Each number is 500 + 50 x the weight over its row's rms, rounded and kept within 0 to 999. Layers, rows and columns count from 0. Numbers have three digits each. The size before them is the row's rms in percent of the matrix's.

# layer 5 MLP up, 2048x512, rms 0.154, rows 585-691, columns 384-447
093:528475540525561427467423457533552501551535456518500496447504453528427557557537454487486459514520562541449533632422519492541582516519455443453394518553509472466409520459525474563478519526500457
098:507465573403490530463620553487429484585554534547505430501382520454476555499537473506425498461598464451478439461448458459553520512589398497498435548501454530603466603489565501477419489514378503
093:468486495498511559456489485411473442436555582511494613529494564534568553586496446483404531566403534498503467485558482510464518440452512527539490492469530403511499563509523520537478447581463489
100:432569480518513455512428491474514467517449481544491431442582446524448503486518550482412440510479443534630495566565522494512527557472384610554459483503447498492474574511471394461462557544541584
099:499499567528557495531410450492444474487478369533582565534515423507574388388623504379471536524388593464494485538488496446443495516540475568560512495385608570442397476499583442520492468466545476
094:465471529499521557552396465466458376571428509548556431512530510421477487470502492441560470489536440395555520495514502548613512479532446540474435510464453461547626484426436509557483483567472471
102:564534486538432523526605467531507531571515436547464534547512606485431470525452510498488470499574486430463508444536474520447584528428514586527583497467457409428552480522480549467500459556513522
097:524469516471513490446505506591629514440452460473524530446523478506531511542463468522501501521539533436512449477498568545533533502507442480444638439500435469566525497508556493592444531493512503
096:474620468434597524485486589517427464527473467483427500492561526533432580488463538527394524493371477483476512485485536521471488551460463610560523571476490520482566464575581548579432434418539500
096:466541474447560520499419510452498427448480506533474361444441387452527530510524494480468496470500520411443470490519603537500545484513531403419435471481450465537573494485576417539437533526543549
107:494424560499561507630486474486433482457445464479556558497475453455516448412487553420579556430506542492478529494455436568541498467527411538534585469488461447496530411462592464477477414457517476
092:419400478565538518456469435464500466481506496417455400522549402488446483572497543494451484475474466582525595538575548544387424550487540477543482541515464537506508554549544453532490525543538489
088:606519451506605417539509524483465490389550574541524473542531486545500401557507547454501517561432456475454556553562531573464523511423590534542401456570474570595574617492536589601576480483416595
086:550464472488517467438494467476544503488449489561530574578432482545477451564553493388536441527408569515542463550612532626468492597434512433555461461566542482495389502499460456545461545477484519
113:483424396518523490541488379468504483510503501509537522489411443501521523477560436485484540485479411424475478489555433522598526532538440488596466454454439530508401513515626492557490552443530603
096:596506480466431446492463412505525590517560545491528533502437444562488488470452482560493517493535475571493435593513521541465517424582521472444554513386502489511426518535558597443463554464397450
095:429494495626468422536484473510473430477393579462483585509517472391588497476460574458508577451520464530496488480629513547577509500518541518447425456446464604546470452469527496532555592530494519
095:606532506539384424519541458606456578503402568631524527517447535524493486474454483517507452458534432518475497480552500483393489532492514587506445591442521520502506577558533543525490474461528553
115:557475526460492484577479462508527513586518546435424451491475473491487462581456529478512430417551420529473561595528472523339406514468491420529542467429475499545436463539491538537459463480505507
106:566522491500493485525418534540506494506449422540423496572449517527491487601554453480482483460432488597486441457588473565512530477504538455520540565495529424512464548449462523443578487476475495
109:497461594532456453457556476534494538515455488478415551600557601535431529513522495488390575509487417542425534548570476529487495541528536504517530526500454394453532507489598464483496443523601527
096:527491586408454441438409415468496459525499492530501466506509474503449446452444466503519445441495465508549471552534508562509491549447492513553502515471414523482506430468434557544574487481356533
105:423437544498528523533454459426514466513545483551492480455469480537562470519490477469494395494473436527503518509502550609493531494464536468535518501524517465546458528460464472399474554486533460
093:507491427553459559494482526588571524515531528505467551488380509459424496504570502497434511448444413456514526441506441457495430496440552559451469384461458440499427449602579588619462446555492492
085:380536513491401467569543514505489492488507466440425565485530495429538403553504493496496545566537561586464575529505599439474528494482526566440516462421451441468526470496493568444511492526539506
096:508475532395539454484557484552492446537395515471474601623437472511548438503536455640431593538467370501469476499588508494440537439455480495552470481421543579455499492611533551521589542633543411
097:419502469360534436513560554513524466497523588512494554515434451502507529548542419440363448456460432466417473453485597529415503399435514528515465531509462533475456569468502545530506529432498435
100:514512468389547481546527497444490486423455501606563505509415546534410500514485512593489524523549495477593452539393548619447508535504489560483450441452413524578540505539482568531470525524493502
105:412541426474436513486507478561487444490471453459615546558434454508486542413479529508463491486515524533492581498481483538512495468522519440420602422448417470489429560486458489585572537578515364
106:505527526432530476580505476484454458511552596479508464576531400469500489502537414426552565500505482526471476438552604535466501499391484410434477625401480431478473455469511535553492577593578546
127:439407503489499518525541473425556465439508531534441532504526404447508500566460468408419571470516535561531528547501533471568499545491490527512474494488406485526452521444507479531487566543513483
103:485532467558539450486402600468538502548531547546444445516569492451521528532534411506512459542532479447525500442428440502517447522491489502453589464502427503507508474446457482464503600536507475
093:430444580565510462576565527503479516524518557452570455526534473480474621456453580557441499485558435559560570499472494568476460491507536530429491491554534544533491536469552438546502426419575453
091:527422495466522528536545417490479611537487545473522564507511462518462519484522483504520533467512577481491595489546576498515531455516472456459567512528512570578469492594531526523401526527486428
098:423487461539469506537571512471504473518397535485530394551471537510427532437441537457483477481582483531484456414536489472452489439452467483533515545585420539509505497473456489484475502419460389
104:464537479470483531458503362532409507505618483570475482527566489491566429494557488516486509556578561495549527496416481544442452428532536583595429448470527551575525465434490600529451537635588531
093:483398513489500531553412594493549477537477484563540415460557525531475568552420423472486485455489533451548557568495497427481492542540505499496581593514392546488519478436624436557573523512512530
090:509425515483459540546496475570480524529497508537461485483426581564496526488500451551504620578434559434458518502460598552558598510574479554511543505519558515449501526579419564438553450490556480
082:507587486369515548453532403459460507442591463476530501493540495470384515467458539426471485564496478416527492479543474453559388532466537416504407419384528416463577473508592564535519595482436516
092:435569479386517534564395594493511537516518485393519483486498488452446456457491384521431492586490460447518567539485502573497450633566549460490563582451523534481526480475548520535479517514421520
102:532485457502421503488524577533541405563448439496494517596500453496533548478474483513485553511531591494482465566536456477484441465453447580524521523466486484536585564510541524536566615585427559
098:543502528510528451565467569417545533451392525422548495474625486517572425455410471607460551489513481482441439515457478406546479420473441543500508503488492521477434510504520514475528453494495537
089:453480505402527479529490494558467490481552450590457486495448567532539589441484478469541445499474556443486437542549647473463456497560436490529609573507417511390561498613550409447470465415403589
094:491545590474513457480466527471467453458562432531529570546572442573531444426522452472482566515528466467413542415424628489539479514386539477437521560388543478500525589554553569547523508481593521
098:431429444517470476487573521484495546494489422498538452436518566513468549541546450353527511487529450627519591630546476445422535534526479489556422410558617467517564452430474454514562517497450504
092:465456429464537524469565495472492472546475464526569473455502608486483526438503528415543436446528570486431445431596498523444503560457448499580443507394448524441503438468464546481526446539584517
100:593457485499459486551473479493545381541424497420513478543487463396470481450495548507409581483563548573436483453530503566468519403487473491514441478537542493555475484411487514468514554572542481
092:457419497494487489508477444521533447535469557493469484494518487481461413444496479555491523559478606548514546492451447500380465494459540543465513498593487519468509458401533448545499460478445506
092:433489590513582474574467529464488577414507414456450537538534482517514556438597470393450539530461520441467514421597493509408556457424363493504596446468517516492460467499504520438513473454388560
096:470515498476493568547440595420536510549461455385553530544548485488461556442457478426482560527626587475532546470526625478467534542458468408561617470577528500527479533534484540534533405555507483
097:520434505473429522383421519473569458583518438444510488426578502564416485492518594419531491521530488440496479420557572493535489601554493450464448532399540438491597554523542505454411410562470511
099:494439520504416477478534438424482471392515461506617491415520416527539476458509577456566610556452540465495455426551481471436490531532446499508498452549480454499476362409529494555517467536490625
104:464453470497469507507446536477455571574551604541550426506496461511476479467557535547584435575552416564548494524498513486491504547485550518417487477490551594495505493526601533457512477533634529
094:448529420505446463483586485571556467544512539506510480434482557510507566428456505579565563564488573521498526541502506484442451430540542449487513492476483601501461496471514516566566453486525498
102:429540459558476421444455498488480478461514419495499470546552511529538489534455452512517412531507460484567516515485348485425458466526533455475474508474433517552509495557524487534575438486532597
088:476438525479564508460490413564491461518498452493505521486580492487453432451352409602517535509471542461526457455508427523454542567433398482474515447502558490456538432478489548525474469629448427
105:552402610532562531530501511413483525497523546487532475612538547506432490482563503478497412559547451547384489509554492546508584470570540456550490453528456611500514506450584413488586457518575528
094:422527414444419481534563507428436506542471520513462592436585558428447459476555469397584441560488564394513508512596582509567523526494498510459475476528458510514562569402502482500516469497440554
102:529517534493456556488451489461543507494485472473547560584547551476441520425552508443554428598555543521508525492511583517540462608451445474483409493559515552557554445465518464501542552515485446
105:567461421482428466531540529561491558522499536471493530416395493430462510565555540470531505477524486453421535522424528511538524428363546529553536439506485515515560405563537422589477400568553539
101:538438472479533488474451562495566466496493471485442419505472476485497529595545459452587497502553608555502505459489509513523525474491503538480473490501494570373479495539526443447552383556582415
103:362524542446475474487633538610506527523455398560555461528495466579504559455577440526451504574417453511400543647467501533466522554483512555521595499516527519464490411478511525531550531498477530
096:463396463444520491599549545417547412543529565545460518500478516546422424427499515489490489557485501485483417473557498540519459462475512446468529551490482590545532486381494539515485468501455614
116:452455510490516441519443505550466534507473546525382472533495519491502418475568501593481484437509473461508500463390482532529505622448574533481524541429520423540480459480520506501631429509572468
099:438425545458432495517382491435388503565561528533475523431518492561547498490513496492507504460545562522553475397498413575485559561507478555550515496494501432649460510569453502516501447496412525
107:508444482586552450526477564465476501545469553486575545470543411484460520453473464594369479510539469478487449521475480499545487490438514454505504547461435429512573546522470368432516453481515506
108:532398483469529473555453509569530470586522587503441446429477479395410506538494459538526486508427533456472431487460494532486508553524380506454486497447389460563493459407538483639507510473426526
098:438525487646481461547593487431489503464517546430513559449518526491502433433486533541531451534531490493515483536456582524552548404427605463469515473437585465453505511516503447472448552467408576
110:545433516538480474429524462501505497457508459577584519542470515508513474518477523415502575503544572518523496539591553459390476489555465414598436434524514535541466462528519475477451435514533481
098:536492605441556526527362521559556468639436472481504537461487503506449529553547530498508521459510489473436411479417536512566488502480418523525490579489449477458422443580465425475493492434482456
093:494460445471443462530543557483480508563506472487492468428506516524522544572515550512486426547538452450458475477508378496417503459489470501510562541537460430589412456478577486511457565460466466
106:428502519524499525524499465571492474509553543577459399593484506546488500456466572450516615428578531460562506452546520475408432573478435526512441542517552546511448510411515484458576485582463502
100:448453454447502443490473475434417489492499445559499481567495382512446498594480556516433622517471539518453546551448525597480471520477431544560462437454580585498638570413526462483508558626435540
093:475381535500496467512515439506529481501501490522425420538519348468520547468461485426502513549510475527492492493549478519589540514444523531518437585575457540600467498504461564566541520439388439
109:427480482494496359555569514423555511505456528563505444652534519399469521491487533524521484542546406530420460497508523518534574554526577477488447510516521465573529474500447432448562537486511455
136:429474456502491425519466563479456462422518461486517436445500477543496492514530562460578451474540427471458525498519522553455414591486562537451442397545482541597563508550508531465527480505550520
105:556537473510508525488542557481433402506510448594513488414521559416499495480478530482437510481581497514421485602506463553431452462396484497482565578450588447588408508465453455468577526524494433
092:412510483482467499588462619635532489478461499434467439558457554432513410584456519516505532493450447553508560532536499530489524509487467455504584507514504460563446622527497482495509412469484556
108:492547536454396511549504416416574421504479445575451481546526487549522439400525517503496536525574463519611563483560419544520477501534456582522452486473576523427508489434468531512533520439378526
084:480484633428525537501545508526529518595507502521517441538484501541526441450503465442542526480583413491574548480459545488563550555432444534541510439392484606473439509443497384474574579520435548
092:541440509487518486452590494539495485590534534438471481559525437457403636428485533448535455618483583496556487508513510466478482510447573438546428475551429480521569428542530585563538441483592501
087:478562425466561520471426473506514486426484543461438469547525483474509599562538437405443498437446513475482476516517506549395515556486528455593563442553540501525502438350519443617504501521503446
103:417544527555487522488532550415449535559445493558561427514557570422527524492567468431537510413462478529523514512505525546489458475605570519443526389475449474496540557546597526587459406438595575
103:487520476563456493530524526493537463472506504477414495496413523289442605464527529482448506408555530509532503507544406486512505542471430456485471469499522503450540521486513449518431476496610572
105:487429480461446452438449517406493500609424544473515424461462527408430482576496595499517545447566539505514470528510461470463487531413461508490502409528472496507461433523450533480568534558616555
104:456427470537513508504516567469460514573452529486580537430453459472571532472609551493524452500460578415531487483509511515528487500409598516488456415598451489479502526472511604531434536519371543
120:477500456544499506506504509488459412520505489505545434442514614516375648570521506456524375483534465471390571481561536502542505501487512426545623526461402548503482582427478535386473434490523472
125:493465570456538508540475547535482490481491458533550500512525473463504496466605526525447548586442496535540584530521616436442504598469485512548552484452495453483540502534438511518517553463549466
100:521569468498454518504445458476447520476455543437554441509589617499467507458496494536509531519594500560448519555437613541536525482435551537421482473527498441564523551518560475540590554593439437
106:479469541439444483494512567501416514613478469609516455577530432503479526580520508491546551556601431500500494451522567466495549470530568460551447432399516534565481444590517487429523519442444504
100:517415502495442478481456538480531548447542545496485532570509390420429517445588498483460514525502533522533543497492533513484599563500462490587456570509474494525484441396457485522498555466555487
090:415514484519506470527482487537377517442471513539498498487458553506506476525442429483556539497481455521512551484426540604518557568575547515544451488560525529514498513508494454484541530560445492
101:465447559531504548483473504537511424538491437473491526518483549404481497492480529489479463486513437485505483488462392513439547476471524454475633529500451542532512558481494438545430478421535424
120:497495574392503527433489472520451505392607428549481550533583457549565488533506633396568562527449575472503551521590574479447483507496549603531532465481492477504486464545561524500493498542464500
095:497437536514572547489495491513474469407527487625500495493425427450445482523509535407519486482535504499483488574536599477490474495397514505498495567439522549491491590461621518446570462459488471
099:478461480477498494434540571470484569594535507536485585532558461452378590471523611543479506520517548443459438559600523586475505489576459481506525443508571446551456472543545451510473456537515592
082:519529545526534470472520519532492564518488573501527474511454468576468497519519555469576473475478459478559495461472517591443535515464578569471418450531462549523440514512396508453542496575412385
110:561569441575452496462435498417525526448454406435503402502534562450458530547418462556421432409580450532507430446508452593513547491466464405534509467600481568402437511474488437429427451430486435
086:521530506528651484498439465469611517515548459519535484510447530569483556496508548496410487540502407560514417614482490548540533494523455459566548602463514518460515524445500533549484488487491535
089:462441495545555481455439464559471475540412514510411561558517476464482514512444463457479547390376426568460512498569455504436528480603550555495465498450462534534471527517599555488551476459543497
107:498539546447441464361437492479479524512501560505500428540530542473464591544515493524492538580546527506482523497481516620544369583471514497474565501458511506484428602434451524461529521536545492
094:544458555531437424554394480524459558457483428488523539543652509500564536501476498502482528404449549527513500528469483460470513473521579464479576380500473441574525440462488353486502575471454428
135:477464542520503471519473492461553365537534519463499496513487474446428547417605483476506493479463481507449446449469559479482561449489536483417502510465455530543562558446527523439559557432467369
113:539564455495427536467440556464531557524471474607575459480518457496592607420514432526498533469613489505493480428526579491522383495508426494475510597505508573521520363389505489506492559451441506
097:537431600483507489442461439513411520556486478473514520553471415485410447518440466465496468494484501442538496422518536493468418493467491501471514404520457502498388496445456462477495527578492503
097:485415479503624489525490545595555483519486470509447462473503504455435556519474445502428561591406497465573520587507551514561456556577491554441498620479476463514406466438527578531500524579496560
087:489436583549541525439460484626590460580449430527554508498513400471469569481499488512502427548549432557445474528561510509528443545507558438428501481490480406528502411534477498436487484445516521
# layer 5 MLP down (transposed), 2048x512, rms 0.147, rows 585-691, columns 384-447
112:524494480509474501514517484430472475458477446496483529406486526519481570459429465442507364560440616501436424492548487464539578474476494496448497577456574510493492396536478572456447544501467453
098:534442453483538456480562455473518539522507526452596480520558462541505462437602529447500478515509541479484555478470456535497513470485533552426478425410430538454434372528464561488525515498518565
096:496536504436523494545473553516425520444503441514474500507527487506511528441590582466507478462421480447451522475544512491445575626516466576508448430483565530451405465484496507522499511395463454
102:580587474508555512493463550439543483417493421507505509475530507533559529484501520559457537443483472591555464467495442401562444480537608566510540495502505479497535435496559436421456566555437473
095:468481530530505497580459489582501493524520526542517474494559462522561450556606492594542483478539550549522604414578396492499400462517521538530497504561483516472556471453495452515436472549427473
098:501546493568560515486473481483483588569533408381486449539460512480444519406437618505527371519482446539604491369558516450488455424541535514521445542484573439521492407407486495513490450498501581
100:471559509443437442470602476494543540457463451456430570551517558556424461495576397581455475504591530485533549535479489521604470522550532504551486501474510397520602413537464505542592551498500511
102:470569566525500499480419494474561512408534581564471468493502480517456512512357518515492435513489520442522455506486517481500456544494550451512549445586391513505509425570447506531445527554542543
100:465513579466511575523455568451384520455519472560582531497526448452536471544518502511518509438529449481591506558535340554482550531540381546435510540545515460516496591581481506499561521467522447
096:526580465544455605512479475574542530549478517469569439491576507515570476454542538487473475478414480478497489586510504502458444514481570572578500432491569417434449501491495543548522510481522462
099:406418524504498488518573479485503419549534501627466501449454555539591506456492444497498437494605641474478498531493444427562461424563497534526480399532470500518443546437459398548576580570454476
092:426581560598474579456454523502508508568454464487511408473612500523591489507420599531499432446488526506561455493442459542482603516502524501557446550543507485538554573628467466491495553407584517
094:576446511481557542469640561443413567456455492423593519463434482503499565451527380532541485489487413498473406496554541536467543459384567535489508539541515531554514555505474569427615560359512520
095:412515480540491485521564499502610480424588479477462454489504503370527516474523535483435506527449537514479573514461530448417552548438597464476399488410440563460578525532425568479484627504573521
112:544527528444479529541529366546518555521489529483443484474432514432510471448511529484481515511477608533512625487416448559523593400603537558478482506461507471500468444370468374592406524494470457
106:475482484493513403456429485523480527426522540382514539573450486423526509543471475579518535415496502455468539360548421486469498500528434559459478459540543631509519591507527525526513454458545528
102:468469532541600528419466538548479478479501528545619501556509514543457547467447560550485424521556502371532505510409561461502369443534529492499560479546502571513527561520384505470500470497577430
106:448510485495447453570516547427509529575510599357518540504460523596494518475523507468451551585367463484453496462491522493496620484601466467455510514455582445541500507498471557420550528486559509
107:537523479519532613489528416558438525538499463571514446407541521500465539525440513523602570552536514515494441492470475498562480499384524474494594514497447461516559595555475458464601467494470406
094:463431518544430542476518426465487474466536480381461511411473482497513485495565511599531521509539543477444519452425575436488425650529545548394482559416577539545476441534495437469468513431531493
099:499500524455514497596549604500513595492542523475519567519539501475546515523590543472486532522503547450553436476497559520596433422487441498503635464536471532512475515461471483438507563512428548
099:495486445534528514577421462521450496526461389467501533545444502585578448402567458497499507561637494459462597531630512398586518445574450609521472419532484435434422520474478532476578509423546508
100:520483472504539611498485487524596470409477525451480545528582520569498518552433504523475578544509542498524533581555476534610490506531428485490372502440365519487465508526494524538549467483500535
096:518493488582530571485520522465495462598564431485487519536574449473527491464477529509490559514504603535490419496523498474502523469526463511479523530486484534469482512528577529423584548506522439
095:482512468511510509483475423551456449484578493403483464461499613522550460481538471503518594517613454431457471434502504474489383447610568502571497532495533497512425456490512501583520555425523513
105:441499461576499477454456504492595518492495463438394477435449403527467615527500467556424449549573471436562476504453550530485466526577567528549523543566417498495463438435523596535481449518523574
102:477434411527607540448560604513515475535464468507538477481565575531433547524493502532520450489484387457493458509576499499536509603543420485445460624501482518444487438542530491465520564406525471
102:490446497513463500486378523568494443437524595539532555439573516484484496510521447498535506464575503617389511395485536439506544519496508526555457506433519446466477502528574494458506581448485467
105:539578509438530522581488427445497565568486489456499473456543505426504599501481514521512457448510459558519584467552437423462522526525505528568488472496547569554555371405449578514432494589539473
103:492499458450522522508469455519595554504505548574562515491535501606519565433546454401483522449609533555454472527441565550509562563522482582452436540542426490430493473514464464479472389517512501
106:422480467496579432465582452475468516542515408570571566484466499558541452415534524520515505449504562595453467460530521482483542442538524545496445442490555528604455431481431519511494568561402493
107:504442475458518539488528531503507518491439552495536526542535544452492448456460558472554484532448513434493539418414471443566486584560484598468490611530563550466567533421502530531519575527489443
102:509381429512492517563475516414527493446500520486486426564590571439532509496473544524503522501493536508599654530545467522441505476493572498462480480525472589403506522495441547621426467497534578
102:471489427545601450517435431494470438537520529498480488519467504491430518532521514466512456616451575515478538486489585482534461551609512442533615440551446590495550621501524436406418461497383541
100:492506500588452445538534535524580473503550542538504582555445429479504562512489534499442527443566528411510520452516480405463527366453612558561554370484473453537578537451475483461591495491526563
093:525439510445516471464504532457560476504451526429561506491472496453414530525483441582542533504400501470471452497542475520555529538410512414401539562474506407451468555563507538436540495424515492
095:588511429477476445651419466538577437540447497465540528552495498544503551429463457413541451455462597494581553524602548547467497430440466466469565530549475374546541407460484508462589575593506490
093:602535558520429578486443479529468516500534477528517514498473518562563436460492521591503611445514434572513442562511506435593506481474538486490539511485501494496467514571456546424587379417429441
086:452467573486559496458516530533501554438519480531554455489519504537484452478529442430417513391500483510478523534465495500504545447522502534483561510505506570536453581477478467576516478579503496
096:508422597469588488469435544463490545501425455448479484463511491481495427471525463484496460531446521521593479538363512578431471454499477555534466546482480537507524490587485505569455570385542452
100:534423521520464432477517448396491512426514412514489587502521579510599395459546500435508454542429498508625488507451490530446472521568525409510588578485454538558456418535510419531485525503500600
099:484515529480555444613479417434627498523522473419585512488524523571479526563443439577532507474510503470477544507518547425513517532503475510554592328448487542568516527444555445518572556507465556
090:465605441462454598524487509419632478495434508467488454440567482506423482540491613516435443513498394533530508501467388559514490436486532430545476471504483569489481451485462589477512453515433464
102:437483498505544447516463556507498601588591559563410512448417557443514513545478535515334479548501576424485549532540500483525439463527524539605464385507546497520518505519468538535461573560503505
101:494555497526578477508543436561503505520486485492530533505471476348386463416400430491490534529552560493523446502467569491510455452516512431479553521412555591462601484493531565460434520457499461
102:512520508499470524556526534482399505506449548500516399445517449371529491461495564430431476492475363527513539505426550523499420520464490562503526513565423496564523513491429465485474492527538598
105:457533577457502511543465460508486524506466509541511486529565515529511540431435533495456563511529491435502563563560434463529488606518497448610482601542439558567564576581484560456493477526554543
095:504511451511523560435464475503584497491443526500454476477534449487502487571412443461425529543412513477503379524435536475405408532525578521529532537535519422448460593559543408509485412464503410
095:509488452468465557550437449418520552505535507498468540430444415582475466434538542494457586508421440561505543541423475479479491465483587471480551601539480499513367547663468512492533506435539518
101:487509503408471483589387475548541364516448459497535433435408481490553531420506554457529452422468453432500478549567539528470483472464469595481547471560557508552491536456498494424569459506534534
100:481493460533535526490570419511431494423587546439571551407557464567353472458546515487498549483539375488498519492446589485544422505548499473455432478568454409467570504462501453460446558528526446
102:458552481487497435486463469517472484522562525454587476565533497500532527506537506423436510533428541516402472497457518506601447459556526532474463413459489515468478532584478593477446536502543497
105:500459448532566562446514553388475470532527520519505510554440444503471450488540480572479481510549540607471462435449561398557490486549460531531587463458550470603516394518569525501474539526524440
097:466536520508456591483522489462495518518579474492557482537569517415532522466533482470559504509570494461477482511452494509521536527581536509495539438504495585436490467473532516516490555490490533
099:538493552534588464589555447607580501515517543538510506569483539541443461588486526466418492478484428551454496526581442507489633454431494564482550503501439526464518529520506544468528533455399478
090:495451473548436535616491562491449546519465427494554497443491578477573537489496542466405532498410449473417468501470506547485492415467471441501483492532474383486552520546568557445541509419585455
106:587525565515487523531461483585507538515515447408601496539547473463597550563568541563466461421533488549515446511405469519437473553495548493580524457537569387422504534449455481573535570504529504
101:546520516567492418461476465556393526415583498419416531571488541478533535489579420437626515478613465565499531408518523503471464467483494494525530467531484426485546442492465500501521445503502475
099:596500554488520465508516521538573481532641536437493599519533497519521494505486436398506453537596584529538492452534458456491561466561596434456527401528461498541522393496393413498478480547518561
105:629514390484496397560421515496561435542523374507505480579507507470515493478493550586458440460428525495499542487564476524572463464532529441566531499492542569533545418437417452489555490492455436
098:456501517519559490487567468494469439555544517476404511490581548413507515473504478550454476486504532516457553497470526459464490458519433470540466530578451482467476487504485546525570436455563504
103:561545443548506536411433459489496462532420534528478522537628524491431549530575437552573543507534505507444450502455451513520375493531470437497516475399531383513484524541472586583488513523478507
095:534575528421525484541482417539430507513474427553598421460477481451456522474502480498470496450519510547547449542517551533491506534519543601504409424539591451580523504529559463559510528460474500
110:478501464466467454451420513503513495363494432542490479575544502523504495486510500444415401521446544494463592596398519550528538488477552463602463483532484479465553496522504487472524488530625574
099:534549513486509538491582537474433484491448512491534548556503421600507465541551481486551511598479426555550410571508547517511523599656530446537544471530463444577468467473564525485447541527430440
090:467547456530520668471526506462452515587431415607489610528429519468612486473424585492419435455486564561508475509497526388504438436462477540394504504496472550461536530459472491495494563547575439
102:518380550560406627511509547449506664522572447649520555451485517512435515505512488488509479510589535507549473474581413467449473522533466571434596516418565448535536474441490388526574463468490451
102:401483459492486491550535476499519442473499458434553511405395482540493559491480437571512527542476500423501462437444596467469488492534587575470518556469513549526548446516522443536444432523493446
105:481621590539513576500553462423530614531480510481463542510541526432478465552537558518484465512409462553477462473506528416535522501461510553522499521570408471500440536500571527384412402487514487
091:474509432503470418569566562492498538433546442476431503418513413464605434521521555548435568528553565482515531495435574525461477512542520540540388484472579510552603418425577529544532515609499534
101:494529408440457424515509529500528568491514515469488569541481452411472462545522442429453540479527603455482501558469504360495480518477461472383482426530474447443528491440507465566516415457481567
101:462477469473519494279426538435502511486565527599451498452459414442567450533562447483449546541515535392568473502492482464480504539514483511510500575521485494475484474578549447543604521485475477
106:432488529467517592468539438509557533475423507528420499567496490488488497511493514512493433581526507480537546481459641419448531552492544526450500448575395469384561448549456562559505480377517469
097:557554505553421489500434473462504499518568557457537442439471494576545472431474460454486491569509509511516466458536412554441547588527484489472579418401485509545401534519513552420589407471415586
101:464540486520503469540476378530562494528506573611519557454539498574514517469528486553453349549515473641430531511512505448519421530537512464493668507492470466461443519500476584481504483568497499
108:472477406491589530418461452437510636512507534469504447557453572483501498476545512455510494398510575555516474465429440459580515532433567482502473439503556399524489530491483524502485463550526499
106:441487502448501541569519494491587444594486552525527432568384498600526429555436487505555548510476503497483496504550457552467521506434523544545504463505547464582500454500575538467623458433460479
093:501405480543413519467480459507564449487564531546482450486514573474458558534456545514485470434509492500516520461418494486452522495577560535520531471473528523519537516461537517547470451556515515
089:489575513548457554499432561524446472448565478403567509546613470540499490444483453439519562508443531386476556556492408497559457529462398557478511584582451537406472451449561486543465492492518479
096:490550481434518509487538444534490550432480413487466509527491508568614531553395493500570482560494487542511561478456553520505458386497391490578540358558472539503456543510512462544493442495483450
095:524485471546546495518498461436479463514427496561515592478523558530532524483531572481499494417439428519427551618488495505553506473488419638419556409436454440549541512533478540522505491545544437
094:523419490526453448492534538521496504565451495593482455441497434414443471510531600440530588645520455488618541536505488431555517534486444431457498440450580493530568505559483479452477497371497498
101:444450471421474482507576477403434460515508485474491464520507506458507488610517464495488514489465603597542551510504473521569490462638478506529496472501598466435479506451572491459534576523585590
105:475542497568549509538476544416512469495589528576460559397440471446554483472542484599552531497480477553532498516499472520548548476417505446498450475487478524505471479549486457495404540510500543
098:438564435565501583509506490482555486472596450479544488562475486376574518485501499518407406458420472383451460563560400488468482480501558515431518515487571480492463585395542459472411509513638436
111:533626515497506470521491521470591540542496425570509557525452551501510567487615486543562523516574394529451529465476520483500470433587451525519509537519521531498503533596510417496571560477491497
115:448542491520518445453553547490448416579492494505455564537526510573408521469447540501570478546507471443441454468589510578514453531502459480393529460484423463455570407580452573486452459483350440
098:460513480461402461551463507583461504481587457424460553546456479471413495558474532492431511506515488467519545512479524532490455599461546526443417578553545435525493462510531518572413482593534508
097:498525549580540502470516450530510388472461514601554622451432472457384520458400536521529478500517448478539508405562555381496472569477429418537539517508556444440568402505561487615526515500488486
112:505500472485429552521654485540498537491538509456543406589449560482502431491482476466515508510433505537553537513512478493470496469460595510553464486459422494459486459534519500562562529476462535
104:456511489598589496551576505582533486538587551498411523487465526499491525559452451461415506519510507495451498460508483446532413629469493479446461495544597637485538602476517566472429525583460514
090:573487508640523611430538527476464498515456459500573538493488553529531490486490575501485489519402576387476539577555482414492428416400572487558540447546426538556490576504473504500456441566476523
102:482498507541473459467487508509405525451523398501480532539530498534364602500400522499493492492519468522420617491448495457477424514570459483431548429513409444452462546451513540550457621479565464
101:424618463442456510487517463551532493500499487569476462456408473471502481486429601540442460574570514470558484407425492432523443409491489550466479489478484544480523572432571403597423483473500547
093:518541489545440432454544521498508579495447507535560514526572478457558383609481513508484505469472491575533457475520469474604603467529488498506461508441533446523529458536528446467503512595474549
101:451509472452493460577526543485452498586459528569554540527504587528442560460512525450528432476555520536500432467484501497529506455560535451586557535505542485588546487539549423494501432464564440
095:455385585559428544442494507375539488488454501473590518516527458528460504412490493440495504471527487460588407497513458486570583472492538446473452557534484526472466469512435481457438507514554455
105:455576572549610516480528508577460473523522501528507494524474492412410535521467500460490502525464563507456500548463519535547531426431413413535471510479421457460426614518524462462449539522577531
097:459542475528494511567494499451486468523528521535469535514473518474505438420519500482507470501499442447511502411530510406511428448575512425525502527487504514515458635615606492439566466517457511
097:569450629471458442496465400446545517588473446595473478522437477494465468499513488529445554509564487473469525478426500403538478538443465529506499416488577498490544506451442503524569477438511538
101:527477390544516485451487464519587479443550537527458486467540466454487473489555514587550484510514502569433494488434501523571572547500512495484539525476541478458490589494419531432502539495485465
098:432525567459543522435527536541506483523585455516546524487471438419506448366672490537475580489536549497485482516483620556510443471528426480540489467442467493473533427506485462541510495499462547
108:466509537550518569538534584520494540435639463451469455489586528477550495534523455435468518497550547561601528472463455504529484507569438526532497519499521470540576479441411554601502530587579500
115:550574502509453548494467555479526525556470466455447454561486430613481503459563541460483497525423521402478463555573507442544529489556534440508554566549486537498507531519514607450536493529497500
107:595398448439476493457515475502503524478520415465468510499522479463502479558534563467513499406498448432454492545540500543516525477554526427494551499469459498489485547441516474495477477530513479
104:403573466517549552505436615514579498503494568524523482530475402488383445556454497558589497500438496477468455471508457426460527401583445619481494573426554471419485540480515501417496499498522337
092:450544509501398433507473560383463512469531509477446502509555518458558523539462545519452600458436445479546593490507526587482523416533492551500472561597593528456531434436570501581443515622562500